Each number is 200 + 30 x the weight over the matrix's rms, rounded and kept within 0 to 999. Layers, rows and columns count from 0.

# o: layer 6 attention output (transposed), 128x128, rms 0.153, rows 112-124, columns 0-127
# v: layer 6 attention value, 128x128, rms 0.18, rows 113-124, columns 0-127
o112,202,173,202,189,230,211,215,206,222,175,159,218,179,215,225,225,207,175,228,206,288,231,212,195,208,166,205,204,234,178,166,229,186,213,165,220,240,235,224,194,214,184,200,177,172,201,215,182,163,212,237,207,233,201,181,207,171,200,228,176,179,181,162,181,201,224,205,212,197,214,199,182,226,203,168,197,153,206,184,182,202,161,241,230,210,202,195,208,200,207,205,209,238,237,194,194,223,203,219,186,187,167,237,164,252,204,195,189,195,184,183,152,265,201,197,217,176,190,168,186,225,130,259,197,188,223,203,165
v113,222,220,152,206,212,177,192,203,196,208,198,189,204,211,201,197,222,205,227,230,213,183,238,231,170,145,240,178,235,201,202,109,187,227,175,236,211,210,221,200,237,177,226,183,232,172,190,228,175,224,132,187,223,274,158,233,158,240,201,217,177,194,208,187,178,224,239,227,243,184,246,183,178,188,167,188,130,161,157,225,256,159,173,160,172,170,207,166,177,211,214,195,175,159,209,233,246,220,256,235,168,224,181,212,215,217,230,151,212,182,222,220,211,158,219,234,225,226,239,188,250,198,166,160,219,185,191,210
o113,181,219,223,194,230,205,184,212,208,186,195,194,191,190,259,213,98,213,211,200,190,205,108,174,153,227,176,152,182,198,242,250,180,188,216,209,215,202,186,211,152,200,169,204,253,225,175,197,186,205,209,210,194,210,200,240,239,236,212,179,140,220,196,217,207,159,237,181,175,201,203,179,227,193,191,164,193,218,214,245,150,229,204,237,207,168,211,243,195,205,212,208,190,223,192,153,201,159,190,206,218,217,194,216,187,186,204,176,202,193,148,158,235,194,243,222,151,180,212,222,188,212,230,260,185,158,153,156
v114,196,215,188,190,213,163,182,208,226,237,180,157,228,156,132,266,200,191,226,208,204,199,212,236,219,194,184,254,218,204,203,171,205,211,233,234,206,217,244,174,197,203,201,204,224,182,236,232,209,212,157,213,178,179,211,167,196,152,210,183,209,133,182,206,175,246,177,192,216,218,202,222,202,192,233,182,180,193,148,209,199,223,196,249,262,206,161,193,198,164,230,171,172,224,171,239,237,212,222,149,241,202,150,217,214,213,225,212,165,231,160,220,210,221,208,200,208,208,173,193,200,222,200,207,190,139,195,174
o114,217,215,215,171,197,286,225,181,163,222,134,223,195,219,190,154,148,211,184,198,215,182,180,225,151,180,195,239,178,178,144,204,212,202,222,196,214,212,163,271,236,176,205,181,192,248,188,181,159,220,231,216,219,221,211,223,150,206,145,192,138,211,214,216,191,213,180,184,198,200,240,193,205,182,269,207,180,256,211,217,176,168,173,201,201,164,227,183,219,221,238,210,141,172,194,167,179,199,190,205,168,183,223,174,187,192,185,200,251,185,207,200,217,211,227,216,181,165,232,207,224,195,222,150,208,207,175,213
v115,168,208,172,234,176,188,157,173,223,205,231,188,176,191,193,185,231,170,213,222,178,216,224,155,200,228,159,263,211,155,202,186,179,187,237,211,218,198,163,177,190,198,250,227,188,206,174,232,228,186,221,165,181,204,217,192,209,194,205,182,240,209,221,175,185,220,179,226,194,154,243,244,212,228,169,175,201,168,231,218,191,196,196,191,222,170,231,192,221,183,212,259,212,211,205,167,166,230,223,238,204,150,206,173,243,184,214,183,145,197,169,186,218,210,184,178,217,174,198,218,202,218,206,210,156,201,193,209
o115,209,200,196,189,258,175,198,187,183,164,185,134,240,206,172,211,199,250,232,190,229,221,161,210,240,217,199,199,224,239,212,177,207,178,161,186,186,171,193,174,196,190,180,223,174,203,177,203,175,206,203,229,239,216,205,210,218,241,220,182,225,200,246,218,188,198,200,191,162,173,233,174,144,219,174,256,195,177,183,210,184,210,181,161,219,159,196,209,175,257,157,180,252,193,211,188,177,172,167,155,178,151,195,176,238,212,152,198,203,165,197,215,228,168,196,229,247,211,176,186,184,184,179,178,179,168,267,207
v116,157,240,198,213,187,214,202,234,211,210,153,214,192,213,228,150,171,191,224,192,202,189,249,240,259,255,214,192,206,232,230,232,199,175,179,198,172,171,245,163,147,244,181,157,214,217,217,251,203,199,188,230,209,221,200,143,191,225,160,181,183,218,215,207,239,200,179,208,193,226,238,207,224,207,212,200,191,212,153,176,151,158,203,191,232,130,245,186,204,185,134,207,216,150,164,236,129,192,167,153,177,171,222,163,227,232,176,188,183,213,197,176,215,202,200,186,181,198,216,198,243,222,159,273,151,188,201,189
o116,243,221,240,277,201,200,201,142,184,196,179,225,194,171,189,229,248,203,203,242,195,229,159,212,229,100,181,164,184,213,176,167,239,178,225,171,233,229,197,215,187,261,191,226,204,212,165,205,194,213,198,154,194,201,168,172,270,175,238,182,235,210,234,153,202,203,171,193,244,188,190,185,241,199,175,213,146,207,208,247,206,170,176,193,212,212,165,173,232,214,199,194,202,215,187,174,226,196,249,214,186,241,142,223,195,220,200,242,206,195,197,259,210,180,253,241,202,182,218,205,174,198,177,147,203,198,167,211
v117,193,166,149,173,214,228,182,267,229,151,204,168,229,221,185,188,199,186,174,165,185,188,219,227,189,154,182,189,217,243,197,141,215,233,189,210,200,177,196,152,259,224,228,264,208,196,190,168,161,162,206,263,188,214,227,191,228,198,182,227,206,184,206,183,213,195,290,168,154,192,161,171,176,132,224,120,273,188,189,164,197,242,159,236,246,173,229,232,143,193,207,207,205,165,208,220,206,201,220,236,184,266,268,181,267,181,181,224,255,176,208,192,207,210,196,205,244,279,184,165,183,161,249,198,208,245,169,209
o117,200,263,172,198,246,232,151,174,158,207,291,241,191,150,205,192,203,188,192,214,174,167,211,202,176,216,175,251,197,166,213,197,212,160,167,236,250,236,210,216,188,171,193,171,175,133,152,186,183,214,171,213,207,217,164,183,207,245,237,189,225,145,193,197,185,179,181,220,209,249,145,224,241,226,228,163,215,204,235,111,139,231,233,258,211,172,164,224,222,214,181,224,199,267,225,212,189,185,184,199,227,218,211,163,198,228,212,245,170,181,231,191,179,183,245,179,214,250,164,247,214,186,197,238,184,205,202,136
v118,206,183,184,187,173,250,173,155,194,225,183,230,145,228,267,231,170,236,254,190,140,189,259,135,194,168,188,193,270,152,151,177,207,221,195,286,225,193,192,268,232,221,191,249,233,200,225,174,190,191,202,200,195,192,180,151,257,256,210,180,164,224,229,218,204,188,219,220,172,174,211,189,179,165,255,151,205,160,141,190,248,199,190,168,256,245,173,190,230,251,234,211,198,215,174,214,208,178,215,182,208,217,192,197,240,214,234,199,208,155,204,219,233,177,187,135,207,195,272,205,216,230,223,220,210,219,191,223
o118,222,160,224,250,212,222,165,195,217,144,245,199,175,230,156,207,221,172,206,236,179,173,203,197,140,184,138,158,137,285,137,207,211,259,201,227,264,161,175,230,222,158,153,127,225,217,168,206,227,137,145,194,250,147,210,240,217,178,213,209,222,142,233,181,230,229,227,213,202,201,203,172,202,182,204,218,180,234,241,179,181,208,210,193,226,211,208,184,152,183,276,207,208,212,175,169,174,179,235,220,168,213,239,176,205,193,176,195,181,240,193,192,207,177,177,237,215,257,170,237,178,215,203,203,211,187,200,179
v119,189,214,225,166,175,159,151,216,179,225,221,193,230,200,204,177,187,210,174,177,209,209,212,222,238,271,259,167,209,202,205,215,214,128,232,186,164,194,205,223,158,166,180,245,232,138,225,167,204,198,177,172,189,221,216,208,182,214,233,226,225,155,179,205,170,223,197,213,141,210,188,134,156,152,242,239,178,193,205,212,226,207,216,206,179,172,173,222,233,218,219,188,159,238,172,206,213,215,153,188,227,179,217,234,230,222,216,244,225,181,197,237,191,170,184,262,215,192,243,203,145,225,181,196,223,185,169,217
o119,187,259,175,187,202,170,226,173,216,146,203,229,200,192,154,157,202,153,198,211,171,168,202,261,138,182,256,233,193,213,174,186,161,165,192,197,262,220,175,242,204,200,170,145,213,186,214,158,216,204,182,211,194,182,183,202,188,189,199,181,174,216,192,198,183,223,167,183,224,200,178,235,182,233,172,183,184,208,173,171,175,222,191,166,218,213,212,227,156,159,204,228,195,176,161,205,234,201,216,169,167,241,187,248,120,190,194,201,216,248,152,236,185,218,219,246,129,169,234,201,227,224,182,238,213,263,225,174
v120,164,223,194,186,155,183,213,229,217,203,205,240,214,239,193,198,214,153,270,189,163,200,147,194,242,218,210,141,203,262,194,182,192,204,188,178,178,181,169,212,201,181,195,225,160,240,178,227,185,235,211,203,164,145,263,255,228,207,151,227,232,233,205,236,220,232,196,217,221,165,195,219,259,196,203,199,215,193,204,220,238,167,176,189,149,230,185,229,164,250,200,214,213,180,257,206,182,204,145,215,188,237,237,193,155,188,152,171,229,202,169,204,131,188,154,217,235,200,213,234,231,242,217,196,216,250,172,230
o120,215,193,213,210,176,215,212,166,253,212,233,228,196,137,259,236,194,231,207,165,155,231,240,221,233,223,252,180,192,190,189,193,210,185,246,183,174,201,168,148,203,214,112,190,215,127,174,205,240,188,176,151,202,177,196,223,135,162,259,230,150,205,178,178,244,198,203,239,212,240,174,230,163,209,194,199,192,165,196,204,207,217,226,196,185,161,240,225,214,195,174,150,223,209,204,185,211,230,178,191,190,175,202,219,207,201,207,182,231,169,225,155,181,253,205,215,163,174,220,214,205,174,227,191,216,164,220,202
v121,181,218,143,291,248,231,246,172,192,197,266,225,130,176,207,192,171,172,200,213,249,230,166,268,219,202,190,221,196,242,187,262,155,247,192,170,209,226,192,204,175,170,173,197,167,196,234,256,235,152,210,182,224,201,171,194,188,285,171,186,217,232,161,192,158,182,198,221,228,201,212,219,169,263,189,202,204,194,211,230,215,171,202,127,218,200,196,190,197,161,180,184,177,174,216,157,192,182,167,229,200,187,155,165,259,226,201,165,254,198,244,183,189,152,177,152,245,233,210,183,182,247,195,207,207,205,229,132
o121,214,180,270,216,165,212,196,229,241,205,168,196,179,226,148,223,200,188,224,173,206,168,168,242,190,251,163,145,227,148,301,191,238,188,175,206,200,199,130,143,208,205,199,220,218,162,181,170,201,198,266,254,193,174,232,201,225,163,216,215,192,122,229,167,194,220,155,166,200,115,232,145,191,208,196,211,238,230,192,239,200,187,236,217,193,153,213,236,258,205,178,214,186,221,209,232,166,197,253,175,199,206,173,198,166,209,168,225,160,220,157,197,193,230,175,248,197,143,145,184,252,234,233,179,232,237,221,200
v122,218,260,208,230,198,195,236,259,264,217,188,162,185,185,204,239,209,251,227,227,210,223,270,217,239,163,147,126,250,248,205,229,221,345,127,180,250,169,153,211,202,193,202,234,242,194,196,241,197,163,129,169,197,230,219,246,212,204,179,214,187,267,218,203,167,209,243,166,189,210,151,190,185,145,163,188,212,190,241,185,173,147,169,238,177,208,216,223,127,177,188,134,155,234,133,209,153,171,207,190,229,216,215,185,204,226,209,230,183,210,192,209,200,236,233,162,213,233,200,224,206,211,272,195,234,193,207,144
o122,142,195,224,150,140,229,157,203,216,198,224,207,202,206,228,200,197,205,161,187,191,144,154,147,192,139,198,215,218,195,211,164,227,182,214,200,184,200,220,229,226,176,166,211,215,154,185,195,212,152,215,248,172,189,201,231,181,192,220,211,230,124,136,171,191,214,211,206,205,159,185,202,197,207,191,172,250,162,300,196,165,246,140,190,173,192,211,173,238,244,174,165,185,201,210,159,162,170,246,227,224,174,222,210,163,188,130,216,212,191,210,90,218,166,249,176,211,173,172,190,227,166,185,197,123,206,246,182
v123,198,206,153,191,190,225,146,194,187,204,278,191,164,199,206,214,196,230,191,203,221,224,191,207,198,180,206,174,190,201,170,207,191,210,209,223,201,207,166,178,207,217,193,170,200,211,182,195,156,212,229,228,241,180,220,192,256,241,203,230,197,232,177,165,201,202,191,186,205,170,237,159,247,191,233,229,211,210,260,175,186,172,245,158,195,191,180,221,173,196,195,175,164,260,189,174,228,158,223,178,216,201,210,125,185,194,175,231,208,189,281,206,226,187,220,208,239,247,241,192,223,152,184,148,201,210,215,180
o123,231,217,237,201,167,127,201,201,209,159,204,215,183,185,137,244,208,191,203,173,198,225,216,201,149,176,140,154,214,176,211,221,246,237,193,213,222,210,234,193,226,172,182,231,178,226,184,181,186,225,149,174,202,201,197,202,213,218,197,184,255,173,181,228,231,208,148,221,213,190,172,199,211,280,174,166,255,178,218,172,189,271,210,226,200,204,244,173,202,129,217,206,200,194,183,252,156,194,166,213,210,205,199,149,221,173,243,183,159,181,213,194,222,224,143,190,205,181,169,221,214,160,220,244,233,193,183,208
v124,192,177,235,200,204,222,206,190,207,218,170,183,232,210,202,188,178,205,267,194,174,170,225,180,210,195,193,210,233,163,187,181,222,218,178,217,170,160,237,177,197,227,158,199,220,227,215,211,203,223,179,141,224,179,210,192,214,191,180,219,181,166,222,204,261,126,191,211,226,167,193,180,188,215,229,180,208,200,171,214,201,209,233,187,200,150,143,185,174,166,243,198,163,189,195,200,194,200,208,236,216,236,218,195,193,195,178,218,230,172,229,227,218,174,201,220,197,227,187,197,218,209,195,188,196,224,195,159
o124,156,210,214,256,183,230,212,233,159,192,232,223,194,160,158,190,223,208,153,164,190,232,162,190,195,179,183,182,187,230,179,222,208,197,200,209,193,211,216,172,246,200,188,153,208,246,188,190,191,220,197,203,213,196,235,215,223,157,208,161,206,219,189,171,208,163,188,198,181,182,197,215,241,167,206,225,174,236,221,163,207,152,215,196,213,198,239,211,222,225,178,161,177,218,219,174,206,214,237,187,169,248,249,230,231,194,200,155,261,202,205,191,225,177,173,206,180,176,200,228,239,208,228,243,236,182,154,223